From a checkpoint of a small transformer trained on Wikipedia: 15 layers, 98M tokens.
Each number is 500 + 50 x the weight over its row's rms, rounded and kept within 0 to 999. Layers, rows and columns count from 0. Numbers have three digits each. The size before them is the row's rms in percent of the matrix's.

# o: layer 5 attention output (transposed), 128x96, rms 0.137, rows 100-127, columns 0-95
# v: layer 5 attention value, 128x96, rms 0.151, rows 101-127, columns 0-95
# up: layer 5 MLP up, 256x96, rms 0.12, rows 0-4, columns 0-95
# down: layer 5 MLP down (transposed), 256x96, rms 0.134, rows 0-3, columns 0-95
o100 078:556486424569448306411471449593588504537548526514486565469482505529534488447452491447556561472512531509533493503576398481531482467504452496467503456513488498535506588557474478472524470563476537594564546550482484593456503429451471563431511509478465438461510492537475525536528564448432413566
v101 094:527442382408460565512499488419547558493546579533500407468491433567460572537536477400507550408419524517536483442478509568461441511530482535446587409539507526489467442518528444468497495602441456448487433520495450478504541512477529471454546443518463431509463515463487557487620496489517568597
o101 095:441445487485503497522541434515510474477515408481559450525511475473477390552541548452383511485376552500563526507459540589463507453513579555539516506500526592549516522439435547561420384498542477427492406465543447466462545477561603492491504446483597519480477418473575480455481451521474500464
v102 071:581570479515559577511538467524566566476501459518576598429562537440466501471463401531488475517534511502449459528430455455510482493449538468504518541390471541471517530437488521515536512586499562561563526545361500512482501501550466484643474522495414493585540454441448587522462427525500434446
o102 090:538576523506497474482483538544569572509569661496489432504571477532481521419493529553538464518498450555515522516544432402519491510547440552510458453561538389492444533562630518544535500530481574614456577578517535478482538441461456524473559481512508451477492464565466468604504461462548520552
v103 079:498538458478580525505544571452468484556529476573435469545440564573463397467444531503498544482556549537522532494581465559442585512456494463482514460582551466466435565516505558522533436420554520446531554469481545454466438510537584441540510449508615466479482551572376451468568601502530456463
o103 092:468502481506485520445499507441502426526591512504419518470381466447516459436380514426500534469496437514533432565459533455454527519472441507478623564494518462549537601536503478505465559456473562424616470483481397536477403519411551454430473525550440486460501418449457460437500500484494522515
v104 064:557480557537552540426499555570534542482425535557624510526497437598504439466547415429530482483545547513464574438487474517632581543463449453526536437462486506523494478483543537479514558546535561467484610533419521480491370419516569548537511471520545465441516570516506508506495569515508571531
o104 102:494448551426520524457550511494513560486474593489547515488456546491520467577470393491590544409417498514424385529401527499454450494436493560493521510445506485545471469542449561564468526603517564419437495544504532433498451590501527510524490521525516564509491518584548451452476534519396556387
v105 108:436457460561442559461542395450391529545522539479481421589432476461519472440483514567475486491554462454461575519480507460515525498490493393517494527428543477591536424452476410494469477548440453437513432446621471476484529430467497514490356537508492513471488411562476540430475519486563515477
o105 101:521443508498482515483588561484531544488435540527589520431411499520475465504425453500412455462568469568472536579572519302502503527549415495505488409532480510565553463529564518550469483509426468533532534517533474529550469502432414507506582483519507548530503525561448559567525486427572428503
v106 079:429461507549525474464552518547477559598498436512467528575540510521413523474529482516495473585521533473456492594504517512484420452503496514392440541478514557464477472539411542452573534395351500526529545539498491548547423553523402535443513525530411577498460477434534543572501509578441456558
o106 101:512540519522586563542543551467455489536423536542475496449558483471515591484571423488490424576555465499511422376522482500495412543487540553443482574543516490503450485452551548539543515474519536498361606515477615436506512517564419477577495467525569506529502496507517458629434474461514506511
v107 088:435577431624442422418541503615530476524460445426494554584559464530530477498521537442497514460462484536551490551449556544555455512490471534575586524461509539457507535558580477410495561473432542469404552427401502551528476507488477573584413490442475509557508541467515502534442470502505466509
o107 119:450410492497499546474521523439557565502508485566500495463525410497502527582467374453418535529560467475534500417483494475413461489488573569341434496526418591493587475484499479463375514532503492596455463471483552424511515539488423527550538541533498536527522526504471520584496517482423519538
v108 082:426545573631458509477449442583498521516479519527598468498515478466446477438516465545545479510504430455491464492533461437507470407462462500582453564435495417586518441499447524538454564471539499517519497534423530553545482526554458562464507460575410615482551391488610457494445502458485507444
o108 103:506441573447480428492536533503457557517394565509532488626546538572440551500483465595498411455490570439497503478470454522576477521491497506585379425589492515474502411473489503440497522476476561594492515491476528490448531471522503508571495538486514480469499610502626539519498504502626553466
v109 080:509453489497478487432457598467475512518548495616550538557516413570519562495466522492528530575513463433548547495522506540434519498498515557465531442540472629381466485441607549495454460535542451565546405535503440452532477444488628435493424486502534548511533529460449515509526630508522504510
o109 111:471561533536459552482491524460411532498414566440426437475535579452462441527498488486481515505424495449391506592434509525579497521512469484524604531409482500401472580505531510514479499499517444400556366503511454527518503524526493406495458476428478484543488408478589444427435544477445483479
v110 080:493467558518546500479478482493495407607513518408416457572508486448539452434541473483426523490502511586417545464493475472536604524550408439484414564499494445558575570484466487556555462481550547473563514498443516542404460476537470595520428496475514504436397458504526483487436483413439442447
o110 103:512470522542495471464518449486501511519423464536585550551447557576526522342529478520531463438523452571491503497585406575572529516406464492434524482504416531551524420484458542514452413459493524603551474513505445509485476482473455494500634570479479520493438557507433444542482505557575414472
v111 081:547435439428551546541578473475528560518468489514576510372398543431464445534448478540417556542493464476483578545512502499448559494459485492433553471459477567521406475508474464466607546514459503443529422560614507504474399476535529418570489509490455478507574514452514586463537504519580517539
o111 100:491544529543477481485511520471555432446556538592489402406515449455486439531500540526487436575516563516504510562514526470387486444549468587492480559493541484536432614522576521568554452489528469431484520500512468518526460451601455505451519367499553479486544361546460454554489504420435497492
v112 101:489468445428485502505482473416494434528455504433514474532456430512579564533508471570431535477477466452433589529527541582493545479544496556454544541489421571557549511442582477488455500543471478364465369420590489538546525474506584533456481538476553421508431464525501581472462545575494495563
o112 113:437550528516518546489439427439513552422455481453479487460457463460515423570542569499496552468506526554414574510452585557513517425495513463443568559432422571489567546513452497524477475490463402401536403496592458513513529518518462457477437523395523594602443482518502541467466525554429467497
v113 088:510505578467618536507487419454523541585483472588483562517518587442509510540536462603574494473504536433477417501523489439440464536477558469494489496465462432518563469386375611492504477511564521587499504456487438490451498481537552474506474512511458576495605477499488543560543489482502459377
o113 112:556573508501596392492537572442450462432469504513478472478498504529579539515560519543548521486556527488460510439523557562489449568455509483408461525561561403432461433504457451485489582583559558564443604522522555507473504415549529475537493483560540523448555644548489459495492490517452431541
v114 075:532559522441453534472528369406508539487546516442498431469455507421509623554468474504504483474475451414474529565584517528495469509552468554524551480447499513525539476451437455505489514582505447496397411475594391592579578453487454518535469516539462494536449441475524551452534573493435553472
o114 098:491527429525552448431489491521553525627474547498495484511499528449435344561562528519523485498599541441445499450433524433518473484493473467554425483526481567556489575501550505490494440525483512480472502456430596489508525472501523572507457467480549505492600478584505398450414461374459482584
v115 096:507543539559535547469483432497447564461563527488397453428473447377587485532525440525479440447602563433445477499565479504512505554512567502565508493497469540526520471458513474457454473546545522461451418359513539519424535501478561483520426544480541427499476560427454464454550558506424589565
o115 099:387448551460551560405481516472373539537565503408480541473435474495469457520483558498518534464494482482546493485406533574499535498493462532549471605464389493413512456468513446495486385526500497410496432512569531469529514485553527435594515480567529570475555491597445460527477451463548447515
v116 072:528499572565459521422571449527560575390530519525591513512536496488478529461451430540490486498500463504437538431431508437537417467409542467541428483464536421549492458587517508575498450485537518477540495594505404463530426478556477513549500504483422636531537433419584458484450505520480466457
o116 099:485551467520489463507461448556505569517468578519451484501564482570413567489542517592658427467583533530548459517567519397520453523499471457529464433525564470489428565553487497501627602456430521478448592542493622494501522497520532540532497492531493463452469552549488471513530509475568560515
v117 089:475445507595422477453482398559525472576442497432423531544493508475483545495557470527389496528547476514525431529482508498483491383545534479488591481449541532432543440572510482434508499622400524500545513437571462559532589486460396533545435474502470514494449460463549588513453492521453482436
o117 113:528521562550542522475551491515533547594487443603573470524565480513505583462519507541451497527475466501563523429488513556508582503502494485496404564549538577532519506514600457455541480506439526527442589402554605441554481520422440513467483455421507454503535390459516523633520484544584508533
v118 080:514492443522403516551494578461441524458467521434514468463488451504554598506490563449627519487469513450572526390531472523531458457472535532479589506576470477441572497506464403502466454456505489492375394501489515416538538497442465471489558501413491458475435502578471440477531473521578534603
o118 099:497493445478490504558519507609411436418596464516579560573477516523468441536555532509440554539446504403477497515524408564499587483450583506566509408490466641523514477411454517538439454510531401515478480459486457462490540495609497413472541475511563519539504429451532491512495476536539520484
v119 077:605518505474499571461443480510432599472513467589476471471535556420510437499500382538514513493584495457467511526630497482543468513423572350485505481477528544491509480535523511518512488578398490467528485502485542446455486445473575509525483412539532478399560493501501503506499647539494570510
o119 089:509563588356566579520450517443438504521559500479515507473521507511543512625514530495515600510500550532496418485486590534472399551552506523535514626450502491449511487429394508581535484458490482438536448528530595460539520530476528467522408558526482549549481447492563468453431521495483555448
v120 097:573415509421603575547508482422493501522513528467490495435414547521563549521456514508477506567473472483514616532502517608459438560465501530370502456535489560552447460514424455553554474487470430482416402538601510486451458479527494450500503454467534395477533512493482588485547487546532524577
o120 105:454548434524481577545476412480475457406543429477458472481545426430513439551624573454430479514513583510515546526501558532458451472571478520550517524445513515517444576473486494588459478426509503425477444471475465518459498437570574552497550421473624534538542543563487446540419531444445467535
v121 080:551458495473508554579471540433476546516540472475411459456540469428556471484479454456502529423500485528512496489504500466414581513476477550484568422558530557480540485412496488586520500552604443498343442462429543554471434404459570507593472497437570414504509527477423488504582556473518505487
o121 094:474480443541536566470548493431445472407505555460495541393462524600450454438439621500484413488494485442443446525396510570468568511537554441457486548462514529489450458466526446493546427502547441482493414497533516481424495524549540486508562504530530556491562384504426546478397518457562456541
v122 087:478512538526544553537502462442458558497477578571511454407402532552466496544451554474528439501532527524455404437468484471457486586460488423565540439490484445580525560415431512610541448537538509568524571593493492499533554512503419497485503493634497540484537456506511505527549431461587486404
o122 107:483497464520509423550491521590538447472515508492427505485532499430460536487563514465509446510418523523494587503502491413504549437561436532568455408544596444481395581543524475505565495552525499565507625496473533540431475412514487544492520489533552485484497417395515545537635516456457407510
v123 073:483458474528449461451490588520510525482520444554503537556549444457469520459460457498477470469545517459566540482444516543452530468482484481513443469453516557499406448526469556549515501572496493397442420529562526510495367405448585439455394538527547504420596504527432556418529457444597507406
o123 098:520514479475473575511399475446455578476406446479538566443581519508590485617459567554465472443483505522517514483477600605465459600496472480491534600437607521449490511412473494481549534451502452452506467578489572460516472509457555446472467452488484452453468427534614505520506554512495545511
v124 077:543422461526503555505471514440512523513507476556440456484468536519482468512473569473535506502546583544598538521537466580493482566450446543418435477609540505418422537553452463490529521516503465541407515445474519443467522463519589440533459421525604378406485549478400463493600516527478548443
o124 095:417533483507509619503410499532427480516482438428500481437485567391533435558594487435458516459398424503468553513497460483479513472519434499459650552380470490487432546474528513571517482471576461467514483494487447510526475472525451417474522487509513555574486404492466405484531465499437504468
v125 091:518508433502461569425483586530469492442429525558567565492376504416422435512493503514537535500497534527574538457458447459488515498497504450515503501567530372561442498540552547578474516604573468578564497567596498432418508429526511494492543442476513546415514445512493517409507420471467500502
o125 108:446503555495547538526471481497502445511430493487459470391460593502502457559447503539510528498481453594559509433454488498500407396482569570489486496442446452433610559510455406604556489480515520399518502511510536538496510536517428405563457518544441578514496525552480573489513518576537620480
v126 084:539509496426484526541565551466476503490511516475541536435397516483460518486476513509501486542527498529485543462505522517453526499511559437463403471534521396564460489483477487621608521542532432483500430571673437505447431440528568430495569479456489517455575410526496511447478390447481544420
o126 094:585512403523440397486482460568541467490507413550501530419487516422563382513439506525573487520539524509558457529594548522460457548518492514517443502413498572592510548455475517495560480508482504514511526486412549564535492455495582585471517468496523451458595524605464473471497574448598534559
v127 077:488574475419536480550528468439487500385524439490518554461578503497448509427526446490485516442494484403543458514564491477541467528458424535499514555529475510528577527470382475389532575500467428528363382500484539463516462503502453429473592547521411496583540491526450510463512527503510515601
o127 091:575495452546421387457533543569524470552464475481570506589526527547505452463448453500520465481565528457497469579565494457508509545510462391520540425562559509555451552508592482432477526494526521532477509490447483558490404472442517553430581468568497464408551446512478459497443410401574463575
up0 101:523469504505476502578490452377509381462580499379547583500479467547521396493527502496453440453479534423461440446500407503550537387508465500513431512543479485470591534439490462471437521624538501506474505514484512483492495474464520419594555495483476538451451507454505543550405492494449582451
down0 101:529603474454503579494469477452408515563504583627576481537536473594450501507557527516580520461492548542490447548586555444512490553499514522462485532488498513467509392545458476479515398534524583471534424520482490417460586474448502478497446428434483468486378554500461492548513526504398502572
up1 095:543522580526457582567545554468523465544543510539470395521479519525473445468469501538422476558523521505442470493469498578606617471564429520474586462532510495499525534420562535476504509492480421556487497554500480582493526516512490420571509456465570466384485545517447566495452514372458593416
down1 096:559486647522444502526523460455532404505500504444454490520441512487513479524470426554486472521512500433478415522507615432529487430607552435471492496499488451434490521474501414585520460566437472544493517488531481507443570551457548451547461406491654471558558483464452510493577469520444539436
up2 101:468531542550455463575502555450474520494561505453565613539482506513457521407432427439460504544490487490348519579477486451491505560558576425532504367515514548527456500521512493445475491537537513420424542528510499494462494570457572521515506558558494506444567587606485558582546461480532503436
down2 098:418535530495478514553374407575525569513399543525476547494505631513473448610586576555535581503468532442484532475554504531562573491502545563454448455444493578479459447485541483469580509421545622490501514456493534463482534521492542558527467479505541457538517536537546550583518514530438473488
up3 107:453520526520511501562508564485388397364511503502464387439480465464415508558445487486515456428616558521426455546563443408542523439515507457544499503463394573496539500396435472485497488495458472581508540570499454520511542497500484516428448511480434557461551568504472538478492460473523565519
down3 101:514563388495529526529437466517430548479652504552563490531483447498536524559486543460401576539540462538527476432442500552532470560509547570458534478475566410403398458561506519526520461487503531434405470458521482517440491483490500442442575536467577466561536563502517595476552523555521559523
up4 107:514457503495501528563528569499493490506575441511474471446533503499513557405465464454558444530564597560511492556517448489487496488540396494497503448547487504528548513431518523484590445435365382558566583559516403592483426505433543431496448556436537431534501481502531547516482552556500541591